Each number is 128 + 32 x the weight over its row's rms, rounded and kept within 0 to 255. Layers, rows and columns count from 0. Numbers have three digits each. The size before them is the row's rms in percent of the matrix's.

# layer 2 attention query, 384x384, rms 0.104, rows 225-255,289-319,353-383, columns 192-255
093:097053097063158128106075123067120077155103144142146072138154118131108135107095165136128121084122123101093061142095169116107089116116154123217135141127118142123147205075117143177157126102122119
099:104068112134123103116162071107152145096103129133110075113146161121149094134121140084128079176152147170115108101077092136115136179113152076100064096099151173147166100139135134141144088182109147
095:115118145151126062087132156155186101128140195153159132138200121157133155076154087085104182145114120080113061118132114148173064116175099055180068170049186166156100133124119144111097088136139089
099:189222134156097131153180137140131123149199097167131159153125148191086113139160122179174137162110115072123103125164159074064190100131124150070143121074080128218109134068127132125108158125165162
099:138165191139125135157116123155150117195193051109111080124081107125145108121132122151217158138062140150178177178112109101124074110117101142112161149103160138153083157097175113198135206126107112
094:070143128119144129106111109084089053105135190120111124166179164176108099152099142054105156127132129161155160155156174091199129146109106128181113129103144146145150150137062183097115083130129105
097:107096168116117151123167161099171125065126100126156127132130137128104149138180097151133126099112083117119124151142138132109100136108145134093169057085116088086144111106084093155142101116093149
095:088084091111138113180126200120113116156175120157128153133082113144148183146126136146101089106092116139068095136153126139124153122123115152153074107085108158122109145212123117120117166115097168
089:078126131123113068154085190132170134110140138136198154149179129109106168124094120118146112167152138148139038118132106108097153064160124090210117129117143072152083129173141143103123125133164111
099:138066126163147126189118153049149115159180168135087152149109171136089111173117119097134177095127124114070089124135122127084117095108121079105154135142168071114072143070166129093149120148117096
093:197198110156097099154134079162126123082124129141136120124126138155084134155102129132111143123161122187129174099115177183129140105152079113126145119134146100135104105202133146142116141176111176
101:104166154100132091114182139138094143161142083142144124152154115109227190093097108167160101109113044149182098075147199189141054116083082053146124139154151132124119094117109144092109147101120197
102:128104131120113132159104074123113119078166112122156086077158141120040120079093177186150169137110072163164084156112149078113103139138107155120147137165175158127142167171107143171126156137169106
097:127144166110137090187141175142138102129123110152112104122141185115062119118126096135134095123159096185072110077075143179106202167093149162136116165112133174121113181138095122124073143075097130
095:153109119132106152111103112103082121031174161145143127121112100121110170122143110076149118128072150132100135100163088133146139144150104086156132146144144117140080101131120165126106104078047157
100:148111119095139077138145168125126180149129091072084173163116135128093125137143097139104117101131099116157140129096101098138184152081172114129108139114115169127078086133135073142113141120146151
090:168085082110066110095174134138101113065174123095118177109105126137109094047179097173124142116069101186146152171112120148105132119067102177134134112148119108073080173169111139170140120127180031
097:151140096165128081154209148130147116105173117093135145085154137130044105114158138147143126162127138111145100170105170085142155140142096215078107108124160099101156133154134145112156154126089144
090:190099194168147135102131123101101083162163080133151076108113068114150121164098104101134157125174099128157113153146121173142142127129137098116103128164102114174109119125126130127110108133118077
096:173161168143136096149118138161113101178130130085152041171153188084130134119099157150162126078123136172158164147088127066151121075111110112087106144076098098113096165139117184081132073148155110
102:142151133160136164137091189127146117110093154144100093074100163137158048114106184099131115124222144158120111085135145133189150065202137145119121166137118128105075180130159127116188126155134058
091:119136163142137060149171135133135150080112132124109136104082077086070119173073112093099116109116148139213187018068162089128085198172110133145154133092093125114130170159114126131112125157125126
097:117152165073169148102130112102121123107089120078086082098135103135121091159164105131082119161090118150121129119144093108158095152177116143058129150124154066102131084155162092121117123115088148
089:074080110129122093144130107076100118115170197172136052074166107145045153057133160116092124135145102172130167061110159095104110126111164151176078118133052117130066044094135180097117121218171115
097:116172167140126116128134146178109154118114064132128067207115139088099131082058095137145156152075110146149135222081134130167143129109129114182144129132171152100199108165144142131189133081182044
103:131140176145128120168128110174131111122112135072104121173118146086100102159150175109120098086097104129102087104137135134109128104120144111136095089116107166140143154137195135196129094097165156
102:159122141131157132129110105098200109115077115132121176148083167142145159136081087201132094145125100126117161180084113172135136076140169134136114151165190165106170087097118107116135171179217104
095:169161139135138187165084153086160131218109068138197119097124157158120157172062021141107088099175156145147137125174150157136140137151118163108130113118136145088109144147149159116110090149132106
097:089167187151125165075126147183152156146166105113122139116134150131125098062163050109103141125091151156065159149070138127176138152133153113175130115127155123139090171109140126080104117128118118
099:184081133082085103069174148106077118118165106113199122167068159156084140196124189168119123138172111175044159154162123159120100160134199092110149122167150152160150158092143112130101130089173103
100:171156162177126122089134143127175078106108116053084144115137136116091169127163084123104117168134122094138114089114130123128182186132114138152149185099100180173146147163102190099139145029120120
054:091138116131116134149149142136155117134069142183140111149125141198070123169137105143129158142135135081103133100082104110163106179147144120151131110168152133108089071137084131131150102101122135
061:128123146144109139123161134153096161153137106207118142109160072147071098184132169127116145156213146111159113118111120102148092120141138105112160140097098134148172128099145203114132067144118124
069:154113071110099134102127123088106137154110106177160148062147066181108129149107172119136097178168148154111078089133127177110120172145140092121166158159137142152119155097089116076107132136127053
082:146100133070084104090111128125137087143156097181068168143156113117092126151135137122127134164104114178060170090081165110169127136098125088179143082070069149144190112100098133092126118131143166
073:107166159185122119135124119148139090055118141102087102149128122145145146127095141061079143120136127149193127120172100132143110083132038128136131149158176165184184117110100143131136143072101177
068:191114114087063107110179120191129127112123105143105138112144089154097118127103095106149070140118140210107106142045135119139102172141122094128165171117133091167124137115078110100114086185080099
069:103129112179083159094076175064161125118145144071178131161177145125122145090149139056097149092146112118139134164122083101128134114119118144140078136095162064096124128174109120183097176152106174
072:156127101131133137099084164123135124076151099129124176168164148113140108099139124151109092066068119056119120163122173125144065138133131192121102181082149126146126186169111080166115144132153176
066:122143133086125122140145121138120148142041130098078115111093109184156187128162142162126082100129160141164141149130097129127102097197155152112175129159131162175111086142113113062131136152094097
078:062161148143100089124098116153112140118104107122155105095138090128111150114169030083156125129093124083161121072098078115147137130118121095064162122199115124148119149113162125111160078085115109
072:136094102102164127115152119126110130133084104156086169140148132116066059138110106167098093151114146156135128163174143122134150117145083163118080162136155051139103115134147112106072134153170158
082:164147158102099157101180119148098135095143122159082075075221137150116121077137123147126141101201109164162132073163072139167164127096136131156120100129098095151081131103118126108117108147093124
091:142100104090100178118127119129095123163108097139133159192129092118064115120057126135112189141078154121153067126164170113151134113108117096171137154120166117143164152115155132154143104178137148
095:153124125098102100141114128167145097120111100177098159089115082148067108135063123168164068176081152076117075126128124064149134140134135087161147139085130124115097113130151181161125151138152068
094:101136140145087119169137157136187073086146106132036103107146099162167137133135058130148124085077081178135105064090090103150109069061187089192144137064085116115136133122132181102173150112127103
098:132194108132063082111154148114119121170156127104061113147098088118193168127175132167170155082191141159096111119107129127151083141104131157131129070124079114147090054057115144193067182132175120
113:107135126190149156128137138137103132147183118086113156095137131163173133113167090175121134075087081122088104133162065147097092138051137122142093167050123087134167157190160183096131122158111101
109:101118113175136141140135162115112114112121093196219107095160092130127087104131134107173155159130139164106141085091149148116213110124100136206178125138157139162190123147172152105152137128098101
099:189123084118134180111181149123083133178150100103158164102161191075148167154124100097107130117075075122116118127123108128129132090182123170142057088103129176099141121162160141124126112146108130
124:159143134129137124106136124169096105108113087171140082158170144174153131160165169108117141121136096109099135116110143113140125098133139108128145142143143125125115160152108161099108124105091119
108:122088169130141106155128161120151139138114137120196185174146123130107107119155171121123164113114082140097118119132129125100126111113047123079128140114145134134107153136109123129112122143115123
115:140131123133130137155125162141156105110091197093184111095087171076128159170045175158084105126082125166071184133139108134122146180183142164170141183128133118117140132137110082128139132147120109
125:106106136096116104132123131098141094083138131185164083143141123203115148140192129119141199109241120155084047129044127166123151124069116140135137071176136147098105144111067138124097121129141142
121:109099149144110126112114177138146135129155085153103154095149133164111091117156128092151091158141094119095126100130154212155127151132143111105141144098130060140132093114169123075080112162132193
116:129124097128160093132121109150161112091118118170154041145106148157111134131168131136131110127133124117085077080068106096108155145135149122086157086111114130138161130181086137103105085096139085
118:211119132095169151119090127121090156107078135153142121091146132116064117145088114134167102137157114173141055078168191182125142123095157103152156150131082139143101079094081141125069120138088120
128:126128149181119140152158104127151113126113129100129154103126136138089118168104119229171083105094174074139117137185114118125063200150126151077075167149107105133164121094072127128140129131115135
115:115148167089138122181129154146120143146101166093097121117096034182136108133135058099096182119139101161132115116168200158166116129135093178156149122156162135136135060090123145150063156080158130
119:130156113071119132109091141133110203152135087113136194158147141161064153156146159171142157144172138151111157167141156113197182105121149131065131098135133061150105129136087101177146146114136101
118:158147108093123127057111153077148100186174157109085112168065091116145183150150151162134134096095131179082150132095153153101153125061169045122132141120133161161177166142088092154146140125085162
117:147183146125068128100127194181160116074145158105115118177084168118183100174123125108168096150144103196151128110071073136089087121097099111158189089126170099096114116141143128108143115066095103
072:105120122081109109162160156136167118134135122128168146129129140161079158161136127190137133091247125148129113112120173083132151092186102109083100131091091167026150088114135196125104108182206200
079:151101117081140161137177109110092184124107149147115090099093158155155142136151143075122169191143123071133098099098138121130117115068106133156116108133084084134117159186182118170154135160154070
088:135124081080099089135131208078178125098138118150125082108161091122122162135120165155117115112087113111086116161114106129117068119078148095153114088087141139198144128187111113119148125127089107
097:147171128123106104128183125147160166122183088135130133140119112154159107133136132113149127189230158158136117152088127101121154195118086115130071107148071162104073050150120076099145195085094190
096:100156157165149154123156147121108122143123055099108170089131125131128156165104089118120193190177128158124103062111117117154099114090130126106158110155108093120162161129177133108145149121117072
090:122182178115127129129087162160107144122149124092134207099079131163113150156103109130127117137160194113174209104115137121124115116098153112151106109167143142181138099102122156085118132122159136
097:146158178101151120094183113088059157155141119144128151114187075130165107130121106087141101083170075118102075068176092108038155114149141153143145110084108091093139112135133110160095127136124126
102:117158107113176108087137131124119181093123085142166095139150090148164119108140195142143181119187095153142156197102145182130130129086126135159140147124108172177103182076123114107168191161123090
103:128170168100099125110123095116174154092141169129141165161075144138142218090110110082133109130091094149172146088115139144102133135129112080144111074108143107132227108118155102128104037162209111
099:149091178145138167097187128126074181103093083125085142126127141103149193094113117072136118108086056106136192154114184095130069155133110163139110090123141126154121125153120146098129135089149099
102:115073097123138137134131096083119118093124137123120129153157172147134107123105166119149089129184099114144061124115132104155152202127075139110110122141152134069179099156120138163131134098134127
093:203147140127136141161125155093105115090086126130057117159168158186111100130140115092140096121098130147089109109115120195137203101098122161146095161134176092139045118185173172088145162138127087
100:096098107122202122122087059090080147137116133095166145131130084181147083179115096168148106115123112193130157114166144095110145179131126171170111138110110137128132141104153140139105118177112099
095:034117119078125049126130179160094167104119161133152119072150093093115161101113146143208095119103116156104106114135106162127176144135061130119134099097135069100134119131134091131128200156124073
098:123133141159140167129206141093151116093093120066166090142106104133155172160091076104135118098111109185097149096158169162161172152105145127172159123179151118093196035156083168130152160132146103
095:185104123136091192174141133097141091168145155099102162075116139162142186165137088155128132136157130083113140113128146119174111142060157112071068108157076119086183152191142161106156131127141080
096:157142123120094129082129139135104193131150148117061110122092099130197173101085162097084160120088082102160136096150163168149180164140124175101164108134087112091119182079118166147098129106161111
095:093133087158114140164169179106162100130144136101168123162115174180196089170151156148156143179140140118175154094126185065185161162110116154115161081148106142118091160120084112152153120156131109
091:126126086095123152112182134144134134092156096150103146123135090093159216084096052115187160145088116134088137102080149114083152186112110161055109118153171141124125118121159151115147075146098157
098:112140173065123148061132139125130111137114113126175108159159149086162188134072063176168083129115100130153141106127157113136154176093083071109164092096078134078160114125109181144166138091106049
102:149077177182189133158135152097092133105123146169124093150165126085102137121161138112101087118142066162107189100104092166149152084149129229126109192159094105176173156101168108158123172092128118
099:148052115126094101180125053192137116131120156118107128112063118134111199147114205117112059144064211126167108117102121109126145154121170120102072094136150144116121164140116084160129096156155167
103:083167158163113114113098128137159122150119114082124055151161107146087164164102082100149123145159108177064132145134026081111127119183120143163107173110152147070126146151113123118138150194140204
095:077169124080135161117061146159142175191163173159165128126161101122133107106162113164148132118080111162125090125124152176167126096080076132114143135164167093149121046049155170156129200140114122
099:110129116127105177170136110133144092185111117080146131110094138149103102129140196134139094152140158136104113202113139168107136156140207118130170095120151118107183134138141121155082136107099117
096:169146142155069119117155127144165148084093099093132103126159096082138108148156169147134144118157080179154133161127107154144136168062105151103111124126164084149127149092108133108106137138047183
098:101108150161202143168069137072144107144122141113144142054170149184112188070059080169096071119082150134146106141093052176171149109125115122135101158114136137110131174102151123158114143099158101
098:193113108156145113161125163198101134145109122128168163167103110130142079099146120174128137163180172112171106075111120124139147139131141158174142130113135114152092068094143176088087096086095114
102:158122148095056100126081158132165131148148104108083150149156114154121119095139146159138176108060138162152089116126114125143147087112189133110130192170149109086079054105113146161142159192126167
097:086132127092192185140116134106081153136178116174161138112125135161182148175154157146107187097120104189115165124096163103147113076171117075150119145119124105094140157145144072129139127100164097
097:150092135111142140136114150092113129094135091150145150153187177164083071086116142107125168113129109080169117088112168131130147162110136095152131088116142137119161151142160067125130127042111131
# layer 2 attention key, 128x384, rms 0.0961, rows 97-127, columns 192-255
070:112174083177114124144170148115142099145129156143137110186115092145149105142113115190161118177128105079203158162156069144094109125147127193135117120143167076145034141183147150137142086158131141
077:100165093107162131122093124152140094095065068127143101111116077137150080116139144134118157134151191154172146169167131103094112133155157147071111118100126097104092131063123139124118107120148158
079:176146128121172149149125082151124087091068125130156146150089167134162070119099154126136138165101097137120134089086130103147172150100125143158085143144071073093135170122139221187102202083057200
085:102173134079132129123083165133133119093097131136127104153112149089103174106123113152121109083136062143125092114121103125172073117149149079176065133137135066149129126171157178172111040102159117
079:091177117180123161082110154181141151138083123122121155125134134143137108134108144151102107108117128105122159121155117087082166106128107180123150119129135157127154083141080079090114121140160168
085:130104111124166164138183180127129165118140074070073154114050126130113139109076078138088140137134082140141077085122124142124124151140111131128149114123080147087074136070125132113118177122124133
087:117116095127178158087092164133153164196125118115136178164071137133149189105159103144143167134154152123128100104146135135131102111052160098117167153107120181091163126074153160149174081091212091
092:126131143166060143106187050103154092119112139121102141097148184151123111072125113148169220122141083081156137187099164117138140154115193132109112106120127195068135109082098135111141117195139086
089:131101162138180163150128115129096073036129137140137169088131176159122058150150151108126094099136153101080112142131182125169107142161161170086174102108113102122132129130100175150134122115102155
092:102136101083139120124072095070134097134075113152163096088175133102127175137131149123117126167143126136177139067137107173146182102161160108099099122157112134097131117125146189177097199089129155
091:119124085107125192068110159127127140100123119129126233055127140119181179165106058108110117156146148081159104163130131142134139165131121097158123130137140125118127171036131149130120073108110132
093:118122140142122127106084197113158130076159133135106124127110139136098125146125100122100142130161069077076169154132050119100178117140168168093154159072150129119155092172164137118098096114128150
094:115100097146122138108144082137120115173123115097115147138121117118119092142122177161167163106113118150102105119187120123124076170194125116132109085137112146133142140106084190073159127100101087
095:204140156137101128117130105090143116117107102088056100119105128144149180132144121067076118155126142162138192150152113050126074139125090127138137107134096112142105165140117155152095133134147163
097:166156095111133122199073124148185152177116133114114111098157114110134106080085143167134078168149152089183122067103158124152145092115188089086142195145127100125183163122131073097120089106091127
092:146156112108131123093125126140168176117151077189095119160127132137116076051109117134128092105121153131102085163185166121154139158092134166125098155094152179142087165170095148154148125079146171
094:115142122114171138146046099168146160100050134144157099109180091097186120161136160074089127175176157145151147122129141120130139094224126118166120155161140098121151068097119102090142121114126180
092:164133159150070155142071121132119116135150171095123125159076136151141148156150143096166135092135096154104163123150117105115055113141133077118179127149107144126128122090126151111082096063102141
109:098138043124106176137158128118107093086082090132131147150180135125116096171147157130138139103146131186142116145120136122126087139112114150118118104095123059155179101128166111196081088105105111
090:094115137119103131091123120185097129121087095149100197171101078165128120124127175152082105168116139092172142146108124142178107098155156138186070161143158188154120094147064105125155161158170079
097:112155076122106135102127108141166080146114115133147152062153088114131158131065119179115134112078133102110108157140173149124098146111119045062130059064149123158133113085139135120142112109096151
096:126137115118141121126108095170108122118103137178147163152126165169144113028104180125151116153141117095147107100165158111104158163122183098126108164077141101144137088161124159128155159119164136
099:173122121131091181113182167093104130140134094132170125086181132079121159085129099158128104111154123091119120173075125146114122081140152164172129114156128116199120137151097109135131099126066052
095:129162161155136162134133078111182105170106126101148099120124112120167114131149160112139132127058181119108121109128128119146086182165123149162133145120133180146085181142098105169079112178129117
105:159097166155104089169139108149103071130152130141097084083149107122106150124113138072109161167113170133058137082086078147165136120152181131182112138164126079105117197095047199162099153150117165
098:113087131135084150158108158135130135136145124138136122086096136036182151054109137090121167137095136127136138151083120154148146135140148157125147090128111097120118166125142160113162139116141110
099:116154103135100072150132162152144161157142113075160130178161088135128139124191182101077138084127167111212143110210104138111098105163094132061093120093109140093095078191139134141173078136090147
101:149092140102100144126161170146094143112115084152091153067096103122127148091169132142130177135108150105092145156134093131087184058105027125135127158117123131164138184167158110127146134127092115
096:138104138083124141142154126054098084145164162112110130151115098088106121129135143152103091137094128088234193122187151185203106119047061068133151142114094122167186165155122137092163132090121098
098:116157108144129173123119178130184101144086177083126069084155099114119167111088110125152137170149196108135138090153134136099096119148125141092140128085103122137089119194138153152111139189140105
101:121120114142141144137087111171085158201137109162202147119090087059135087158110171168157172090166165123127087168133151121162152109149144122144138088147144135143141133135137050161157098136128162
# layer 2 attention value, 128x384, rms 0.125, rows 64-86, columns 192-255
098:166152144138152189139141089066160154119172151149123143091094105132089142141080155090166134142136163114107150124137052129120127120159086098075133107150156126116069157120146124140100132138176048
096:119113093137087115122132136191114177195125104074148157090118119102186135114126062035139098183123072116112099177103078186118112165152114172102110135115180135076149050086102052151170096122113098
102:086168139046151175125113103124147148122155080106153172102117125142104086148093139133099115104155174115117108089113133152189188154140089156137132133107106166179153101088174188099122197182179093
096:132126114084121169123172122189090119177138137107120144121217050148144146125120138198107129099134130118122139105156141131115136103207144097134113099124120142068071175076106172142129115203117175
101:142109147095103079161164108113121106100175095064154137180109097202136120111151140097164166148146174077135135150116169141176083068158177125154154146116124144100203094100151122147100185139163141
096:166139126117108120148074059157126092165131143172149172131135089171147126132159129148154116184180173145154147106106181165128143120121155195081153167108123153155095178171114128166157088184107141
094:190045156084107108106147165155135161118161141155114157078194113134174061122149214077192086135108173134100157102145118144169086085080095142100130154152122114121169105125128132143117160110109161
099:145143109135133092199150043136135132190123152130183113164207142151189088099160190119160090123089106126101132101110125110174158149116155090160105146073138127151117064100132103177089145132116136
095:130159154137175155128104140144143166114092151103196155147108189135092130158119144116138134117187099116090113159126098119126117158058093165145104097096103127154041117089117153116107123139122095
098:137143140151190175112081099131140153113174089133093113122141165150194106140122214180110142122140194147141098152129097154140044136100129083113137122160136136101107130138133093106143125177107144
099:101122075162076137093151140098100151049044110168098142115170143072108148111114109152173146156127180145122131138024109149087152172160156090098148082140101177183117161143174104152066138092138183
096:172110080101097136122135144130138081163066131139107151163170152143124091116075131127054146126130111098067133115152147162108087061125146156194111150187127146173145128150088165186119119101140129
094:085192114089080102155096147154175130150084167116131101114098101201112119118112155095042168124143165084108143141102164128162130152106074115118128114119123076187099145172124049177135112145148109
097:148132183141147121168103128156105075088138099175130187148121157142122188165142170130110104137180123132103080058198102140039123066135136123172087176120129146083160169132095119076150073104128088
094:122124155148131110155151150149113050135076128114146140091201147106116108114135159101152135097128173101205093114078152106147178125137079142088147162122211141138156073131090112170178143133159140
092:129135110136099174140168107084157143142077101112187162149162125164155109089083138118149156114174151099121128116105094137167099201094079081167148098214132191169097146189133176152112143118098101
092:097116156061184111157122091131130119138177091088163133155157121152097131204128116140144135093107123139139105127185116163136184137110170102078110119116057188130161125078105123128086100131137117
095:143093123139117137108094159131137136066107154137155123163129114158102139113096144090128067135162130127138120126107072172094099160091156060088139110131160144134135131103174147114141117078110116
098:159128086178122089062120096117102158048128110139105078125106123171151176102090080129069143082115154114109056101038145100141093135163085185102201109077177101132145079119121144159072175076098079
094:146114079132098143106073116118114105128104136105103074110158162078139179153126139083120188151167154131119101089129131045080096097180085189157113124130170134090068148104255120151104144083100101
092:137096132102099131159138158100081168131118145135157175157129091107181106187139198166164140154112133136213194132170148136103167158109137145125112091121114140133115105121117173142113092206082138
095:164075127123146106121084152164143206129168169149086107187124076099096125087123098063081139099157112160162114116160120135178125112131132120140076134137123134124130108110162110143112158068169139
093:049090051097136108119169135072127145145134138138172103100136097135090145109105134143054096135132133102151123162112125113161137123135156100095105157104171143140126157143123130151137161146162145
# layer 2 attention output (transposed), 384x384, rms 0.12, rows 192-214,256-277,320-341, columns 192-255
091:083169103071094111105142157182120142105128112145155095162164118106130083105157096127157167092157108186133142095149179118117148084113073127115128119125116118117149091138074073090128203136131096
088:118161198118109154112125146133138158090134114102131060160099145092158128124126144101096116133103069128107162160149132140153129054161128134112142139201145128132126078131127124145111133152110131
098:136074166145135124174136171133136136081146121158087161134106121162102071149110139141053094087180075083097106119079130148173133160131094160195109130154152178186112180159129122139168144127102157
091:164123156148142142152087130168161156126131143128149137140115107143145066111138098102104161126094111149107152088213102195113180152125100124149115118136153142168112135048136117143125092146082062
100:111157135120109129150141155105173088134119184139178140135155141137110178103141112105135144156144128085172137119199149100119157112121082128161157122139149216185170140143119084139138127192099177
090:098111087132146127107125103133115127119062194105140124104180140122089136176149116185142152129124135161052195137081155178122154165094125152096124101137236150133104129130115123134171176193117136
089:136177105197126165146124158183156115108126140228161158110176080154140112081158132157142141133147111089115127136156104137151127096096088128137136137194150188137124128158187139087147112133169121
096:082155116098105093102151165097122139156148168133132103131162132136119121121136223126160106149118109065068110109128067148128079115150180164130167085129192167106135095143152142109090100174114131
090:137101136154161094129082104182114137147202145071142135145172082115100148141175141081093114106137130136173110067075169134111133110095133165106096164125124137120160103123216122156108124085136104
091:107106096141118159095143173131143101172182115155109154142155133130163098122136124097092169159112140141136091125108113102147074172108131111146085229125128140092127158127119154170133131099126148
093:117094141133124122114157144104094143091131102113111165098158144148120096116061085095161096117092140146120126159133099106107110116156156115145120154054121117155073095125160119109125112154077144
089:175114170120104134120169125135105140126152107160181113179140133181163108132097148113149116155174141111215075202101167142156116176166131128136122104129099156149108255094093147174165117116173112
087:114211076125157048131163142122145193149120111085144119098131122136134175125144144153160111129143158126116144126154127043078068101193120124129154137104121117122062138157154109125131156100152193
091:168125127085060133147094169139169130121139135142170108110105116133162118106157079140115138137174136110089081174067131126118105108085081124113163139096126188086107099154127095111133163138066165
095:111181114141074146053148111160136149145107185125126092123159054122162092092150149118111119130146141202112166144183149091117070159119132123126105138112166189155127119130136150180085147107128143
083:099115146161114145159110076144055206089099146098110146134149131159197107158120099118175141095115160189119138129078134113146144189127125094126129108092167039128145152102118134108126159167126187
090:109124066102131118131145126103160080191135145095124150154114149100113131131098125126146158181147174199086086190121126018152114136134068110133145097119151137148130166117154175143151069129189148
097:111103221160128139152121112176142111095106105136103172114126171130155073156207130072132175126071102130152148132200109107109076060148128111151141098125093152095135110101116136155158179141175105
102:137158130111064134113151181161101199151108065136120143099103133168113126116129126128104119070121081113084104104128141080173061143166112153082134219117073200132119165132132106176117119077144129
090:149157128070185104148133165084114146033159109119163131126152114121083133138109120091083102146109162096017120124171085149166133077192169122139152202099059153093135126085153101069140147069170176
085:107162084116126124203108086150155156144088189090109111131090157086139105112102124110130195083096177116094178150116112149097102128145147094190161137135152125134062194117100202109173146172098157
095:115102154112148156118118129151127096105071104131076114093113096183130077139139158153119108081111105082075116126147142114134108129093119124127096189165139210117107104142137120149136107174148193
093:178143115128030138071082145119094110157167155133155126126165129124157143090130189148150060154118158124132077113078163080102095152127152151136129108125180139151150100094134142099200162107096117
102:128112124116097099142112114120159100115164206103131099129171185093188176145130144109121092095136135150114132074077154113112119127150194198152148116161165095038088135065118072121110098078163136
102:129150083126038160146125136131114158122196116118183118088099160134195142178123120155169058154155093145130076141128139115134088113114129191090136115141167164100183111103109141118147098101134039
109:134139174048169115116133124143150141104145141142056107117110110102157147142153177136193158128135116185107113128174176138193219138113100188172097150095074085087105156116100112089159121156106116
102:206135131080178112126151108157076094167090101157140201136159153094090108116186165133141153119119166186078116160139116107088148045094141113130116154109127153156050141124108163078180091110192133
096:133121155119144159097145120165151113132077051132091046165120112167092106123130151117086079171110135137129082080104150144178175040105093125146117152176140146144126120122172148183113119110138111
105:108167139150130095162133189118101139116178169168140132151145144087090054098109115141164090136134131102176134142159106088129157150121183173091168091088069123143109118090139088139170161121165092
108:100140111097124145105155119148113117196098111063074144160149127103117129105139153120122182106071152152242144138154124167126128148206116128125130126129108171140121181131086129135090151164142116
102:135147121139140095110081121125105124109152178142156193087109100135086104119171116097111079094102143128090177147090104152124131189161159145085102131115132149092163156154212066131144147102118172
107:093132135132113099164186130070148109140149095148125091102111140142107159141093115119119142118125063055102113146110133095163120139104105133140115140138132167170102090138168131138136163162086174
100:040142154120107116122197112148176143128050175075146094170129117124113106172131134163180150096226152072129136204178093165113121196110102145123154087117089163086115174082131163134159127128131097
107:081140108064182167093144112085123157125120106103074170132161140148092146128156182127149134170058125146119197110115171115116180134143083119143109112138095136150077143133163142141135129125129116
109:107138125132164151095127194115120144113129124150053132121106121146115138180158124065117149160143149135132152141088122174084148138143144143060119135146153109157172173114098153174141155137070121
106:112103152078164131103100101101123116127105121166112155132113130101188084066108152100117106127133130133150146132173075136138062136151121129119102083140186138128118190157126126095109142127186142
101:148128091165135141072212115156142104126139124168141169134161078173155145130168170103132137205163062135154119141173125149179006064148161088105102165091106101104146072206136142112139147129120206
098:073159145129103121187143163053067108150114102137137116102156141095117166087112112078082090146081154133111116143135110172193135094130137106133145071111128090050136140141134145109150082189127122
105:087136138124169124115118154156139109134137145142135144090085133140103147139163176131147153106126103210149124154189104113223086096130094141150065112163096129117169145059130140115128146118147104
103:144126110139186137138140135078115145106184129134141097128121112133125141178072182191090120127158148146048082072100120154131128086097079171111135178162149114129117163139132157113145201154125100
101:144057115135133142130111075101091144104142126100117084162142115109140114127121147143091112123097156097157109158158131163120078138130129064102139172067140104185142201101136062120142120192111087
100:166080135126119180108075124120140051145125107100112101154096140107108052122124078129105147151088137114117129165148196106198152178116102118074161169132135088173115142126091123134146167127092105
104:178197113168145093137200187119119117157180106138161164140119128123125113104109149131121050188106111155075102155130123202125122139110109122100099078128071111138107124057173090130164106159127159
105:078141135166059131094164117097154131120118161142105094119135089078160115131130152088143060113099141159170099173069126177085120138077160195121113080081165134130171121093121197064181119098093152
097:158108073171132113101145076139166131089083111163084135178132101166127086105143167090098075175110172091180136086157077131085136190164145162121064186128148118184169150117048096079153124089099089
096:130142085132129033164110149097120114148119066111104159193120157120137133162087158127132071139145192185100112123086099091083075122108104160129203142119144090137156125139145105170120083132062141
101:117167139136126121127140132171137104141120090111153154095082181160061131145191137163192147096135121096129149100129095161069138106129107125087108175163106106125146172131149172146116131137124142
090:123141183161147121164138152171129119168105111123124120109092067146117130159182122169090116113114050072119130136127135133059057139153148143105122120163174158137114105116076077140077112043185145
088:157118151125160146060103147129132088098086135137106121156082132137174163048121126110138133117117120109128164167143105134110146149139120114074138170072103130167141076143132138118126072058164118
101:056074108105113074129120117138137106169134111147107129120157116101162137148124157112080126115146166084091128089096102126141099147140101128146101156154188096139093112050160180171114092133133131
099:141147150147143107109132222129150119126164153043090121091162129064112128131156129102109134142078168141173097098107093179127105141137059134169160183176140096066090176103124180148134113081076140
089:091103093107101168122091146185136185130134112141154102140042169139133160144137134127150114134179124149164111121109161113134127118145117108103128107138145142134166178041154134120169153102044163
093:128139184147105122103177181133092138076139117131143173152121141122207120084108138170137120078124130194146136137180194095051120123123062120137152121094155037135179140148075099140147178089163082
094:142155131153124164179148154139126078136155148120123128138116132089069130124113118130140124109134159111110125088159115075092160112172145113101104134134081119118123133062118142086093127090138165
095:147168138115130152124113186110144075130128112101113136134206112120120106158162208132145099045104133133122120140140112113122122113113142159147085146118082110150170156151102194167084110196083071
095:111155129128125109141144038105143148181116154132166146156097074163105132133145152151089139101117149125144188126145148155066125134095193142106098136148121128190147085125152072160118126156182109
095:089149106130135123111133125082114116172119106115157167107127167117110132113164162094091086148122096090136110137104176103136080119115037117139131136114117147154158116127122179107131138119151127
094:110129141124146134135122151132083157132137153116139103130158132129110170206104137159157080155146128150032183112155065140134158109128115137175092129118030103116144115144145205102155140152158122
100:139146160127138156178123134128133137136129112149100054151131131114126111115131127106138142146053095112113155154150102146174119150167116137106131066148091149094119142101169097087141117165122125
091:168134053114188161177131119129131122170137102096115096147165117138131103129121123032144080124115130111110140070104133116145148145173129069184106012120137108092096096089125112163137083120139129
096:155115080191150136108105166117116134176163135138124164183113154138106065145127142161134126132167156123119162149121202122147123112175145165092099124153158148174128168132104146103106122172116123
095:134092147188161136130139115216103115091102140159186161143045120201143093116086146173129135140122090128133138152088121105145116130142081101135159124163155117107126102110106091145181156095084216
090:084105121159118077129106182159154134070150135151195087126120157180147135118114135143122148152172103148122105062104138100097134158169087135135089093124091156124123142115115094099049110154050123
092:129082147074161127095152106143137139121168102108139090145161137121149146202173147149120090100118128084117170168161150134122158095149092112102073166179085098118236131109126127130152120102141117
095:105122129104100125119090138195122133140108099112096142124097127144084105167156118134143115082175152133172089115139132108161172097140155060151133109173129132166172147052085149086114121183155128
098:101178144122148046132143165194108135186138147120108108110154090177171083127186135174111197105125168157103143112096157064107121098156125087120102075146132175128126153094115052144145135081137132
091:062128066078150122129181117148148078118155097145163156105177144185111124140098130099189109156204112162130164122132107157106169123153155146113161151146109158120070179134117122171062127144113139